{
  "n_layer": 16,
  "d_model": 256,
  "n_head": 4,
  "vocab_size": 512,
  "rope_base": 10000.0,
  "rope_fraction": 1.0,
  "attn_scale": 0.125,
  "parallel_block": false,
  "init": "normal",
  "init_std_qkv": 0.0352,
  "init_std_down": 0.0504,
  "lr": 0.00898,
  "lr_mult_qkv": 0.4,
  "grad_clip": 1.0,
  "doc_mask": false
}
Each number is 128 + 24 x the weight over its row's rms, rounded and kept within 0 to 255. Layers, rows and columns count from 0. The size above them is the row's rms in percent of the matrix's.

# layer 9 MLP gate, 704x256, rms 0.0505, rows 547-581, columns 192-255
size [ 94 103  96 105  95 101  98 104  97 101  94  95 104  96 102 101 103 101  96  99  93  92  98  94  94  95 103 117  95 102 101 104  97  96  87]
[[111 115 131 142 116 158 189 119 147 147 114 172 110 120 103 122 135  93 128 184 170 107 152  93  97 169 150 109  93 154 124 160 142 140 126 160 187 113 131 122 125 131 124 135 109 167  94 134 145 121  97 153 136 118 126 115 114 102 110 140 126 149 144  81]
 [132 135 153 127 123 128 142 137 115  97 121 142 128 114 150 142 141 127 145 107 130 150 130 131 177  71 120 137 134 138 105  64 167 132 127  99 129 168 135  96  81 142 172 202  88 139 171 158 125 129  97 141 103 109 133 132 141 155  94  91 141 124 125 172]
 [ 99 106 160 104 103 147 123  98 149 107 108 136 123 151 157 142 136 116 142 116 129 154 106 126 147 103 168 114 187 100 113 146 126 100 109 111 146 144 150 137 187 128 150 116  92 124 118 103 152 142 136  99 116 120 143 143 140 118 151 129 135  75 131  89]
 [118 160 117 121 115  94 124 101 105 157 121 110 111 135 129 100 105 160  83 152 122  91 105 119 135 115 124 150  88 155  99 135 145  89 148 100 141 123 121 131  94 122 150 101  89 124 112 136 152 158  83 124 118 172 133 140 100 101 153  91 117 164 153 104]
 [116 126 142 155 140 154 121 155 148 143 133 160 116  77  91 100 128 121 102 148 130 132 146 102 156 125 159  74 144 122 125 126 114 150 139 159 120 110 119 115 122 131 124 133 147 151 123 133 156 127 106 122  84 100 107 106 132  75 157 141 116 108 108 164]
 [124 137 131 137 144 200 124 119  90 119  94 154 115 129 178 127 144 145 105  89 159 126  95 113  84  96 102 137 171 109 132  81 135 149 128 154 150 142 109 131 116 158 108 129  91 151 140 109 119 143 142 123 126 160  83 142 112 126 120 129 129 117 108 150]
 [177 131 110 108 147 103 165 160 161 163 161 109 163 137 136 114 106 156 143 130 109 148  89  93 110 164  95 104  97 137 111 149 141 102 110 108 126 116  92 139 138 127  96 142  96 102 109 105 140 125 143  93 112 104 138 153  94 152 128 186 138 163 132 126]
 [137 124 133 101 136 109  91 121 112 189 140 164 127  91 145  93  83 133 139 116  96 111 163 122 122  95 162 155  75 159  73 160 140 135  82 120 125 135 135  91 105 110  97 146 115 127 124 128 112 104 156 121 109 110 111 122 134 110 123 138 150 136 163 148]
 [176 147 180 119 107 137 132 119 150 132 152 156 125 120 120 118 130 101 113 163 152 127 140 127 138  95  85 126 153 127 144 130  97 133 165  91 125 150 179 137 121 114 101 138 122 124 136 107 108 114 129  98  96 163 167 102 108 109  77 146 129 122 117 109]
 [144 106 128 135 145 123 128 140 163 166 138 122  94 136 136  98 138 138  51 143 176  91 158 129 100 122 135 120  97 158  95 140 120 118 114 129 178 128 117 165  86 121 140 127 126  66  86  93 137 122 126 155  73 134 140 120  99  96 117 154 147 159 158 120]
 [119 140 129 108 124 127 118 156 120 141 120 133 103 121 108  83 145 128 189 109 140 134 160 140 117 108 137 161 134 101 119 169 129 128  89 143 151  97 140 115 156 128  92 142  61 107 161 155 171 162  89 117 136 113 120 156 143  92  86 154 112 135  97 144]
 [129 118  85 156 102 143 107 105 107 149 137 138 114 123 119 109 128 126 115 113 154 121 188 145  88 139 123 175 105 126 160 147 147 105  82 115 169 159 103 127 122 120 178 162 113  85 138 200 104  68 111 113 146 101 162 130 179  90 141 155 105 126 138 139]
 [138 187  98 136 137 129  92  98 172 124 147 142 101 102 105 105 123 141 138 118 161 168 149 117  74 105 132 180 144 118 130  95 156 123 142 146 127 160 132  73 131 144 118 105 110 104 160 116 129 123 112  85 100 113 145 117 131 132 121 119 136 109 121 105]
 [125 139 102 149 132 117 138 119  80  99  95 165 166 103 159 136 147 129 109  68 110 147 118 119 123 138 114 129 188 112 100 139 161 108 107 125 139 126 128 132  76  81 132 124 131 139 156 150 127 106 102 167 137 119 145 154 148 113 106  98 108 150 146  78]
 [130 177 187 142 146 147 150 131 102 127 127 117 156 144 100 134 127 134 128 130 109 141 118 111 170 129 138 140 154 138 138 108 113 105  99 160 160 144 125  94  93 130 114 178 109 106 168 154 144 128 123 102 123 180 116 130 127 142  85 126 110 159 167  82]
 [136 115 123 126 129 147 100 143 118 134  92  98 144 123 127 101 152 154 141 138 155 142 162 109 118 113  66 104 117 126 118 188 119 129 108 110 193 124 148 111 139 166 105 144  74 159 108 132 113  93  86 124 121 155 121 123  79 131 116 132 131 147 191 144]
 [160 145 105 105 146 137  86 147 137 107 113  91 116 112 143 171 113 139 112 120 134 124  96 113 105 136 136 143 138 108 144 143 159 140 101 135 194 106 116  86  91 140  87 140  88 159 149 130 122 168 145 136 140 112 169 146 182  78 115 134 102 129 166 101]
 [186 100 127  99 186 113 145 102 126 160 106 103 122 117 137  92 118 162 176 127 111 101 141 156 193 124 134 132  96 165 108 117 133  93 140 137 147 133 135 102 113 186 116 170 108 136 143 135 118 178 130  83  95 137  97 111 120  92 117 137 106 143 134 126]
 [153 137 142 129 157 113 152 118 168 108 167 142 129 147 179 159 104 153 106  98 137 132 122 144 146 130 115 155 139 141 104  73  94 104 144  88 135 108 111 127 135  78 130  99 122 123 104  74 137 134 141  82 146 108 129 152 130 116 144  98 153 110 108 120]
 [145 152 151 115 140 137 126 151  92 142 139 175 125  99 144 135 144 131 128 114 132 166 139 110  92 185 105 111 116 131  91 123 121 107 190 118 150 117 135 153 126 106 130 135  95 120 110 142 131 144 164 140  93 137 103 138 117 125 132 120 100 180 133 166]
 [110 130 108 133 188 186 146  87 128 119 150 160 114  94 130  74 135 114 106 119 108 130 132 156 118 137  78 140 144 139  91 113 145 118 167 140  96 164 134 109 130 122 131 136 113 155 119 167  98 147 116  93 128 109  86 123 153 142 120 105 157 110 105  92]
 [108 134 172  80 124 124 144 133  88 145 125 134 114 136 145 126 142 131 146 162 125 128 122 117 123 109  97  96 153 161 120 119 123 105  97 134 108 133 154  93 156 177 133 139 111 108 160 113 103 135 145 129 108 111 157 112 126 112 155 142 172 169 148 136]
 [143 151 139 116 132 125 102 128 182 149 102 122 144 141 115 121 153  73  91 116 119 104 122 104  94 124 161 112 143 122 176 156 102  95 146  94 133 131 112 158 114  97 119  86 162 122 125 131 138 148 123 147 135 113 123 152 116 167 141 127 143 161 132 120]
 [100 137 122 109 113 133 149 168 108 114 133  98 101  62 110 124 142 122 134 178 141 134  79 146 106 158 132 132  93 119 149  97 121  90 123 116  91 134 187 101  82 143 124 130 127 166 134 140 114 111 106 125 115 130 105 160 104 146  82  86 109 131 153  95]
 [114 112 155 116 143 112 141 102 133 103 136 120 136 156 175  98 120 123 155 151 129 140 151 114  51 154 164 137 130  88 106 129 130 115 103 105 121 151  90 122 121 160 139 131 137 175  93 131  96 126 125 137 129 134  95 149 149 145 136 110 165 134  64 139]
 [172 135 144 129 135 119 145 112 149 137 122  82 130 136 145 136 129 101 125 177  96 111 127 116 141 107 122 143 131 137 121 149 138 127 143 121 128 147 109 123 110 123 164 144 123 124 125 135 137  87 133 132 142 120 145 115  82 164  87 123 143 147 116 133]
 [134 185 165 167  91 142  78  99 155 143 108 129 110 120 173 147 137 130 127 158 132 100 100 150 127 121 213 125 113 154  86 139  98 114 122  99 125 132 149 108 120 102 145 144 142 134 136 123 124 157 125 179 103 121 142  86  56  94 168 128 110 123 140 128]
 [127 172 139 138 153 154 143 120 157 131 168 109 141 119 107 129  95 119  98 132 141 112 130 137 130 111 115 130 115 131 161 136  93  80 130 129 123  96 164 168 131 132  79 139 122 128  97 129  89 114  92 104 159 125 119 163 127 179  72 150  92 166 119  79]
 [ 98 104 119 155 120 155  92 145  86 139 137 119  93 147 131 119 107 102 120 117  50 126 100 136 174 106 154 152 108 135 144 132 130 131 139 117 169 159 139  86 128 106  88 127 147 102 154 117 139 123  98 106 142 108  88 140 140 108  97 157 134 140 130 133]
 [149  62 114 117 108 116 133 153 144 118 116 100 132 151 141 107 125  80 108 160 115  77 151 111 118 120 128 102  97 186 153 148 118 143 156 102 130 139 139 120 111 181 130 157 126 147 122 157 115 149 117 117  78 142 150 138 141 171 119 115 106 110 170 124]
 [144 105 147 100 106  89 134 171 118 126 158 166 108 106 103 113 115 172  84 112 141  80 166 106 115 147  88 110 155 130 150 100 147 141  96 158 153  94  98 128  73 123 134 146 116 129 106 179 106 128 157 135 103 107 110 159 142 119  93 109 158 121 150 136]
 [161 116  92 142 132 118 132 161 126 119 135 145 124  61 134 133 106 134 117 105 140 105 118  83 109 111 129 124 123 167 103 158 122 106  96 146 116 107 106 106 146 126 157 124 138 137 218 144  85 140 130 130 118 114 143 146 170 142 104 112 103 157 111 161]
 [147 114 116 166 107 135 120 123 144 103 121 141 188 160 137 123 133 142 128 182 157 173 127 106 148 109 150 163 124 171 122 124 137 133 137 121 143 137 151 157 135 128 128 149 140 153 140 141 143 148 136 167 120 126 139 120  99 158  95 140 135 109 154  84]
 [166 165 156 135 130 165 143 141 164 155 112 115 179 113 165 154 157  89 142  95 131  80 163 176 143 161 124 110  99 149 151 145 131 105  95 146 131 116 166 123 127 125 152 172 110 149 142 148 127 139 138 111 125 120 153 109 154 122 114 106 178  82 135 121]
 [ 98 126 146  97 127 158 133 156 152  92 131 149 109 148 110  81  93 130 124 113 138 148 193 116 119 113 116 154 141 126 102  62 135 112 150 149 113 140 111 147 123 144 117 131 104  78 113  98 119 130  99  81 119 139 138 132  95 103 137 136 139 108 126 124]]
# layer 9 MLP up, 704x256, rms 0.0501, rows 547-581, columns 192-255
size [ 93 100  93 106  91  92 103  98 101  96 100  97 100  97  93  99  94 102  98 100  95  91  98  93  93  98 107 108  97 101 103 104  96 101  89]
[[122 103 121 123 121 121 108 114 110 161 119 171 155 119 132 100 138 150  89 128 164  94  96 115 113 105 140 129 165 123 155  86 168  62 121 122  95  94 100 115 135 119 131 137 109 124 111 128 102 136 113 122 128 120 185 157 125 157  94 126 125 133 159 132]
 [134 121 111 144 143 162 135 155 178 161 153 103 145 111 148 176  83 134 147 103  92 103 106 122 178 116 146 126 118 138 117 120 120 143 117 108 138 113  84 138 114 143 126  88 107 130 129 126 111 107 128 159 122 145 121 116  98 134 147 150 104 114 117 108]
 [ 62 136 131 175 107 130 118 123 134 143 128 137 141 123 151 109 126  74  95 142 104 165 124 137 116 116 136 117 110 104 145 150 172 138 103 104 106  99 139 135 136 141 113 105  98 165  78 164 166 128 151 139 147 178 103 128 146 122 123 105 109 177  92 108]
 [ 96 110 135 164 188  87 126 135 140 148 119 124 137 120 146 112 127 106 105 119  95 139  91 167 122  96 109 136 131 136 143 112  85 163 130 182 157 171 127 148 164 125 134 137 152 115 105 102 194 115 139 140 144 157 112 151 136 123 145  70 143 117 154 110]
 [147 144 122 116 119  83 149 124 147 127 128 142 157 120 130 167 125 159 127 151 115 114 119 152  71 131  88 156 134 136 122 114 136 137 132 121 188 142 158 160 137 153 114 143 110 121 144  86  71  86 122 178 142 107 131 146 133 166 123 112 198 168  95 136]
 [121 151 109 139 163 148 135 107 121 148 103 161 100 133 149 118 125 161 164 140 137 131 153 138 139 136 116 150 114 141 104 159 105 129 143 154 113 138  97 139 156 147 118 157 135 137 139 139 174 105 137 132 183 105 143 145  75 134 135 148 108  90 109 146]
 [125 145 113 146 171 133 121 110 138 158 133 118 112 140 124 111 105 121 138 159 100  75 111 150 182 106 141 176 149 127 109 143 155 180 158 154 106 109 121 169 137 154 132 148 134 162  82 143 127 106 140 138  91 169  92 117 141 108 112 162 135 110 117 148]
 [139  96  79 169 115 126 151 125 177 111 148 130 140 125  93 125 139 170 157 167 145  83 125 149 125 136 161 158 107 145 108 145 140 138 147 127 150 112 103 153 138  77 120 115  90 160 111 165 152 135 116 119 117 134 123 137  86  89  76 129 111 115 121 158]
 [153 137  99 158 110 152 101 112 156 103 153 122 155  85 130 184 159 117 119 157 139 133 115 122  99 122 141 135 117  99 138 101  97 114 149 155 151 114 142 131 137 173 156 107 122 123 157 110 161 110 136 114 100 128 154 156 126 107 134 139 148 108 119 150]
 [105 124 114 100 131 114 116 117 117 122 145 133  96 173  91 121  91  71 133 144 126 211 131 168 134 140  86 154  99 134 161 133 146 115 126 102 145 128  91 174 107 118  92 133 114 154 158 135 135  96 134 112 147 141 122 126 121 115 138 126  87  92 125 102]
 [104 118  96  99 160 129  98  69 123 127 131 120 123 141  99 134 156 154 143 123 114 117 147 143 121 140 135 171 168 111  83 153 107 171 102 105 123 125 105 100  88 142 101 128 153 177 161 130 119 135 123 163  74 141 134 118 122 104 132  82 114 120 125 143]
 [107 137  99 143 145 134 166 109 137  98 134 134 132 145 123  79 106 101 153 165 184 114 115 131 143 108 140 146 119 144  74 136 167 181 108  83  83 149 120 100  97 143 104  89 144 162 144 146  93 120 144  74 132 147 136 115 142 114 104 137 108 160 126 131]
 [103 168 125  80 110 131 142 138 124 127 150 115 133 119 127 123 144 116 152  88 103 138 127 106  85 148 110 128 170 102 111 116 152 118 146 166 149 160 108 115  98 124 114 131  98 135 143 192 158  84 151 106 105 147 108 134  93 100 126 140 155 112 168 166]
 [100 116 132  99 132  94 128 143 154 132 132  85 104 137 114 101  93 101 170 162 152 116 172 122 164 140 117 150  98 122  85  85  90 114 183 119 177 139 106  68 156 129 124 124 125  77 109 113 138 107 104 106 130 138 135 110 116 179 102 121 156 128 118 126]
 [124 139 109 134 114 105 129 150  98 138 142 130 112 138 166 142 112 147  90 117  92 112  97 164 121  76 156 111  81 125 167  97  86 173 123 126 103 131 129 145  93 152 125 123 124 139 121 151  73 112 140 140 114 120 142 166 136 114 123 114 190  86 116 107]
 [100 132 126 151 111 178 125 122 120 146 109 145  84  86 155 111 146 112 124 123 147 126 112 106 121 148 143 140 146 115 135 105 151 119 144 109 134 169 159 127 129  97 182 185  76 133  99 143 126 122 183 137  98 142  99 143 140 111 141 132  83 113 126  94]
 [ 96 136 119 104 103 135 129 159 100  80 114 142  75 105 127 116 140 147 170 130 123 100 100 123 129 126 137  91 159 132 125 177  93 168 160 185 113 119 134 112 130  95 109 131 141 117 111 145  94 115 150 125 120 154  81 139 138 133 123 147 107 143 149  95]
 [148 130 148 149 123 110 153 107 100 130 107 134  89  89 104  85  80 103 113 155 145 119 159 126 137 135 144 127 112 157 118 152 127 107 109 144 135 137 153 140 126 177  97 120 109 153 141 171 126 118 127 129 119 120 118 110 120 106 120 154 156 173 101 171]
 [109 132 120 124 157 169 112 145 117 141 132 103 133 132  99 131 141 113 120 175 112 144 139 100  93 115 107 155 153 161 112 119 143 156  95  86 125 109 103 154 146 112 118 125 147 133 158 116 116 145 141 113 139 190 170 105  92 119 141 136 108 116  81  75]
 [107 144 182 122 147 121 142  77  86 150 142 131 140 155 152  67 127  84 128 142 162 118 161  75 176 132 135  84 168 119 129  99 165 129 118 136  99 159 104 109 150 119 113  97 137 122  66 141 155 153 157 113 141 150 137 134 156 126 132 123  68 121 151 148]
 [118  94 136 176 124 111 142 157 169  96 151 167 123 126 138 132 101 116 134 131 119 144  87 173 141 139 125 141 139 148 129 152 102 140 138 111  99 166  88  80 117 167 138 102 128 142 106  98 123  97 117 120 144 125 104 167 117 102 120  79 144 141 108 127]
 [105 140 143 112  86 130 173 165  79 116 191 147 135 191 146 137 157  93 106  89 123 123 134 133 143 151 129 152 135 145 136  92 111 108  97 127 135 128 118 130 154 119 150 126 182 132 161 157 135 146 149 104 149 116 120 177 117 122 164 159 124 133 113  75]
 [158 159 112 104 123 122 163 214 120 132 192 133 162 166 159 124 136  95 130 121 121 151 119 155 107 134 173 160 121 110 135 178 146 167  70 153 115 149 148  96 143 152 139 130 153 109 130 109 152 126  98 119 139  94 137 127 127 132 137 158  94 127 172 114]
 [ 84  88 160 138 142 148 121 170 120 138 104  94 127 169 102 155 113 121 139 144 134 113 147 135 142 140 164 139  83 111 135 174 158 134 168 167 167 144 139 167 111 129 141 139  63 108 135 124 156 148 155 114 143 117 156 175 133  93 127 155 138 136 185 132]
 [122 103 156 152 142  92 167 100  73 105 145 132 114  72 111 136 127  81 138 128 158 154 173 116 147 160 133 161 149 113  75 125 171 108 108 172 169 121 109  94 115 120 134 135 158  72 121 141 135 106 116 119 152 154 109 122 163 135 117 137 137 119 104 129]
 [143  70 117  98 140 122 116 108 112 133 159 122 140  91 175  88  99 148 140 112 137 115  91 124 137 161 161 126 146  89 102 156 124 150  92 131 146 164 139 154 142 124 138 147 133 167 154  82 138 134 134 126 148 165  84 111 135 134 146 145 132  95 117 136]
 [126 117 138  88 140 109 136 119 112 146 168 128 118 146 143 179 111 144 128  71 112 149 116 149 133 178 173 156  90 151 138 145 127 160 124 134 114 135 155 127 117 128 166 156 140 138 164 131 141  91  96 118 114 151 117 135 176 105 167 146  78 117 178 129]
 [137 138 131  97 134  83 118 171 134  86 127 139 120 120 156 147 133 145 149  80 122 137 146 127 176 147 142 132 144 146 102 129 132 182 121 106  99 108 136 111 134 128 137 135  79  97 144 145 119 148 142 142 113 185 165 102 142 126 137 140 153 148 127 126]
 [134 160 121 174 154 109 146 112 117 109 123  82 124 146 100 100 118 103  99 111 129 145 101 167 152 110 128 136  87  99  99 134 160 156 134 151 160 146  98  81 111 121 124 121 119 129 102 109 131  99 119 175 155 127 138 119 113 188 124 126 109 157 116 106]
 [124 108 134 126 110 138 140 141  96 157 117 118 154 107 107 124 122 111 120 128 119 129 133 125 114  67 148 114 161 149 107 125 166 167 136  86 107 146  65 133 119 109 138 126  87 146 147 146 124 149 145 132 113 137 142  97 158 137 120 112 113  95 152 100]
 [ 89 125 147 135 125 165 103 103  85 111  93 173 120 163 107 141  95 150 132 113  86 136 145 133 130 141 114 102 156  80  92 147 107 150 119 169 163 161 137 113 105 110 135 159 132 129 112 133 157 139 157 163 148 100 154 135 115 133 100 123 132 106 138 140]
 [116 145 125 113  99 145 126 158 119 114 148 121 165 108 128 174 131 114 105 123 108 138 122 132 176 138 156 117 143 160 166 102 128 113 109 124 108 153  98 115 181  99 137 170 139 142 141 170 121  65 152  90 146 185 132 133 162 145 145 104  93  97 104 138]
 [124 146  90 137 123 156 135  79 156  78 160 230 117 130 101 157 128 108 124 126 158 112 110 110 130 121 168 141 137 182 145 156 122 160 120 137 124 126  70 149 122 112 155 128 126 127 125 121 153 138 139 148 114 118 124 125 131 124  95 103 164 141 136 105]
 [119 110 206 133 136  78 139 140 181 143 132 100 146 123 155 128 181 122 130  98 148 143 119 156 124  97 142 123 112 116  96 158 165  79 108 126 124 148 119 117 101 114 132 127 119 132 141 103 149 113 155 162 177  96 131 119 106 149 158 148 155 126 160 152]
 [121 187 135 135 104 135  92 153 118 107 129 123 117 159 124 147 139  97 123 136 112 135 113 164 150 107 128 104 126 166 193 146 125 154  98 150  82 131 128 136 147 104 124 160 110 111 122 155 112 106 148 115 146 113 142 115 107 176 142 121 159 134 125  85]]
# layer 9 MLP down (transposed), 704x256, rms 0.0504, rows 547-581, columns 192-255
size [ 95 100 100 101  91  97  99 101 100  95 103  97 100  98  99  99  98 101 102 101  99  94  99  94  97  94 103 101 102  99 100 106  97  98  92]
[[166 136 126 130 127 134 130  99 156 138 148 129 141 107 123 117 125  90 154 100 125 106 145 114 106 131 120 103 135 152 149 130 159 141 118 145 145 135 132 127  75 126 143 121  93 140  82 101 126 130 173 155 151 162 143  90 152 111 114  84 106  94 138 119]
 [144 136 125 132 142 135 160  91 104 191 112 145 110 114 121 126 138 187 150 130 118 198 117 129 150 124 152 128  86 136 123 167 144 111 168 139 144 145 133 188 129 118 141 114  88 159 103 109 114 138 120 159 150 126 167 130 130 141 147 143 116 127  82  85]
 [118 154 178 164 166 141 141 133 134 143 109 117 157 126  93 161 107 119 126 164 116 167 161 107 128 135 108  77 130 161 141 132 116 134 117 136 136 143 165 168 139 100  98 146 138 153 154 139 128 102 125 150 158 162 138  69 139  80  99  76 139 169 100 130]
 [112 132 142 147  99 148 145 127 157 161 118 115  76 149 104 126 125  92 102 152 165 114 122 126 117 176 113 152 120  96  95  96  85 162 140 145 116  98  99 125 100 143 135 132 129 131 110  84 121 139 146 132 119 117 106 142  98 148 150 110 161 135  80 130]
 [134 162 134 115 113 107 132 139 124 150 152 200 132 115 140 114 116 167 134 121 116 127 113 141 105  97 103 135 104 112 147 116 146 139 153 130 167 120 139 129 145 154 118 129 108 105 110 119  92 146 104 138 112 114 143 124 116 165 153 103 155 153 157 113]
 [142 127 110 105  80 116 162 132 168 138 166 106  98 140  97 102 167 144 127 112 130 105 131 138 166 137 156 113  98 142  95 157 137 126 162 128 162 108 148  85 169 122 119 115 170 129  66  98 173  88 125 161 130  96 139 128 137 133 116 110  93 170 110 105]
 [160 118 146  99 166 112 159 167 130 185 101 119 162  99  99 165 108 134  65 137 142 137 120 109 121 128 140 117 101 135 150 145 147  96 114 118 119 137 141 176 138 142 116 135 143  55 114  99 171 143 160 107 116 139 107 124 172 140 152 151 139 142 146 143]
 [ 94  83 117 106 121 151 112  90 109  98 133 110 121  92  84 138 132 144 132  91  99 104  94 109 139 108 115 116 107 144  97 138 143 133 101 114 117 146 102 133 136 186 148 148 113 131 102 150  95 112 116 149 139 113 118 180 105 188 133 134 146 136 117 147]
 [179 114 144 176 125 107  85 100 159 148 136 138 129 123 119 126 180 108 126 129 128  65 140 172 139 139 137 130 137 118  89 179 106 176 123 134 136 116 120 136 133 102 151 142  95 147 104  96  98 120 146 122 127 131 160 105  81 100 102 106  80 141 177 153]
 [107 110  80  84 123 105 108 142 137 174 141 121 101 119 104  88  97 111 147 150 114 156 170 136 123 112  88 122 124  81 106 111 111  95 169 132 141 121  96 141 103 129 135 125 101 136 122 132 145 107 156 134 161 101 122 127 133 117  94  88 100 173 138 146]
 [127 158  85 125 122 115 144 117 131 108  84 128 108 155 169  84 140 145 172 130 136 147 158 104 130 167 119  90 148 129 134 118  85 147 160 112 183 136 104 161 139 149 142 129 133 100 138 134 101 127 170 161 151  94 156 110 129 133 131 137 136  97 129 162]
 [106 135  94 128 122 127 102 155 145  99  80 142 153 103 117 142 144 112 136 177 146  77 160 112  98 129  62 135 128 109  83 125 113 114 136 107 112 102 149 118 161 109 142 141  89 138  76 148 105 165  94 135 140 158 112 130 125 120 137 161 127 124  89 110]
 [167 133 127 148 140 133  87 129 107 152 116 114 112 160 128  90  71 151 132 105 128  96 140  99  90  71 145 119 110 125 128 176 115 126 124 134 134 143  94  84  96 159 125 153 120 133 110 108 118 165 132 166 122 139 117 146 176 130 114 135 117 119 171 162]
 [115 132 153 166 128  99 117  79 150 155 149 126 140 151 173  87 125 130 141 134  98  84  96 158 135 119 115 104  99 169  86 121 163 109 154 148 100 149 102 184  99 122 113 138 101 130 107 150  98 103  92 117 133 131 141 131 130 140 113 135 126 149 118 162]
 [ 98 117 143 124 117 125 117 109 149 118 152 113 117 117 111 102 151 123  99 140 156  92  99 161 134 132 183 140 118  75 102 102 133 109 136  75 118 103 147 119 164 166 160  74 112 117  94 114 131 115  73 154 133 129 116 101 129 115 127 132 109 102 126 127]
 [161 122 129 128  99 139 104 160 125 126 129 119 155 104 102 146 148 114 103 100 141 151 118 114 136 102 120  44 143  88 136 133 100  84 157 137 113 162 120 117 120  87 145 162 157 133 115 101 129 143 119  78 130 129 121 116 146 116  98 143 184  86 148 148]
 [104  95 129 159 112  94 115 167 114 116 114 157  73 116 136 129 158 123  99 116 146  82 135  85 123 120 172 115 138 126 118 131  74 105 105 148  98 173 112 126 128 133 111 116 165  90 162 136  76 146 129 144 140 113 164 111 115 124 149 101 141 116 118 101]
 [ 85 111 110 145 138 156 103 152  94 114 194 119 150 130 159 121 136 100 166 152 102 116 166 147 134 127 118 156 131 117 130 116  84 110 118 125 115 120  94 147 145 129 117 123 104 136 142 139 111 116  88  77 131 127 161 120 131 112 125 129 126 150 125 165]
 [127 139 140 149 133 113 144 116 123 145  90 163 142 142 132  81 140  72 135 167 154 117 138 138 161 129  78  94 122 178 121 152 105 127 121 125 128 140 135 120 159 123 115 139 172 130 154 149 129 125 116 149 104 155 133 178 150 114 148 127 142 113 141 124]
 [152 122  80 126 118  61 139 140 139 119 112 118 114 138 146  81 162 139 128 114 105 152 135 131 115 146 135 117 136 133 142 111 110 144 107 149 125 101 125 134 145 102 130 114 137 150 106 131 122  98 103 167 165 143 144 183 100 157 115 147 128 127 115 158]
 [132 144 100  86 112 133 146 131 122 147 137 113 155 117 115 127  96 110 100 109 142 132 150 172 153 109 127 199 116 102 129 123 185 146 165 126  95 107 138 130 158 167 117 125 121 148 112 108 107 133 172 101 113 144 148 140  75 162 139 108 103 116  87 110]
 [177 129 125 161 152 146  89 119 174 105 120 107 188 103 105 122 137 130 131 155 132 140 122  99  89 126 143 117  75 124 113 121 117 141 128 123 109 107 108 153 129 150 102 128 112 142 107 141 122 145 109 131 190 147 130  70 110 114 149 165 102 124 119 166]
 [106 118 112 126 120 121 145 114 117 133  76 112 147 152 127  87  60 133 170  99 165 165 117  88 137 151 130 159 123 116 115  92 190 126 137 125 101 135 106 143 162 132  95  77 154 135 142 127 129 147 126  97  94 141 129 136 140 103  95 139 111 121 103 117]
 [137 115 108  94  93 142 125 169 120 102  66 129  93 121 131 136 112 127 142 131 125 113 146  65 143  96 136 138  96 125 128 119 120 126 101 135 133 112 164  69 120 133 158 120 116 133 165 148 103 145 135 118 106 127  91 127 111 115  91  85 100 146 134  98]
 [158 110 112 129 112 130 147  94 156 126 121 124 171 121 131 136 124 108 157 161 112 120 136 158 165 111 151  98 124 154 125 137 175 126 159 130 133 122 118 129 159 167  94 189 154 124 126  98 145 139 110  74 123 104 150 127 149 144 127 130 135 155 156  77]
 [139 158 155 134 130 107 125 110 109 154 141 165 108 102 116 127 124  96 145 108 117 110 157 129  93 129  91 169 121 117 118 159 164 159 142 127  84 133 139 146 113 149 116 141 101 152 124 100 138 157  84 112 118 146  82  95 145  98 132 143  85 166 144 152]
 [105 125 117 154 154 100  90 120 117 155 143 140 118 173 167 117 121 140 187 103  96  79 159 112 123 104 118 148 114 127 168 168 111 128  77 147 112 103  90 133 109 133 138 104 173 161 134 144 130  74 106 133 107 123 118 138 177 144 186 155  84 139 131 143]
 [102 169 111  91 184 118 142 133 121 110 121 134 167 113 155 141 129 141 149 144 136 136 159 154 152 162 114  97 151 112 129 140 146 121 130 108  99 120 139 161 135 102 151 112 114  79 151 175 165 127 107  89 142 137  97 142 130 155 144 117 204  95  93 119]
 [101 137 112 139 117 128 125 123 172 126 102 157 135 114 117 143 162 140 138  98 167  89  90 118 126 177 126 137  93 131 105 105 131 162 158  96 110 146 141 126 140 102 144 103 176 128 105 120 179 144 152 186 132 113 140 135  94 110 130 104 129 118 131 152]
 [141  84 122 106  99 136 167 145 119 115 128 109 140 105 128 115 102  96 116 126  99 123 105 126 119 118 120 116 163 103 153 140 128 150 140  98 130  98  71 143  89 154 109 116 146 107 148 115 103 126  53 141 133 106 167  72 145 126  67 104 119 163 159  90]
 [125 142 140 150 126 183 151 122 128  79 119 124 157 151 125 173 105 117  97 119 143 156 120 169 146 106 133 133  90 111 162 133 123 143  93 113 155 156 110 128 134 131 134  76 141 144 134 121 138 118 153 172 137 151 166 170 151 105 133 166 133 122 126 125]
 [ 95 135 154 158 176 142 130 124 147 116 119 121 130 141 140 121 131  97 179 130 104 134 151 147 171 105 148 102 145 136 173 145 142  91 125 136 115 121 133 163 136 146 119 107 122 176 136 130 149 138 124 124 149 124 119 137 147 146 107 135 151  96 104 141]
 [ 70 105 125  93 141 106 135 133 116 156 117  82 132 163 183 117 152 116 164 130 141 164 127 135 113 132 144 152 132 116 115 112 102 102 107 113 156 126  98  55 144 104 119 153 146 115 115 149 124 145  99 137 113 161 129 170 171 104 135 124 108 107 160 153]
 [118  99 137 157 130  97 113 126  80 120 155 101 109 121 131 138 147 109 152 104 134 142 110 104 118 162 105 158 141 116 172 211 150 154 156 149 173 122 121 130 126  97 124 107 121 106 155 102 163 107  90 106 140 131 102 115 125 120 148 151 147 154 130 145]
 [114 101 112  90 123 154 131 118 118 130 149 151  69 141  77 146 149 133 181 138  95 125  88 120 134 144 133 156 141 116 156  99 139 142 111  70 121 142 140 127 134 128  63 149 112 119 121  95 144 113 121 142 135 164 131 159 128 116 131 151 118 116 106 159]]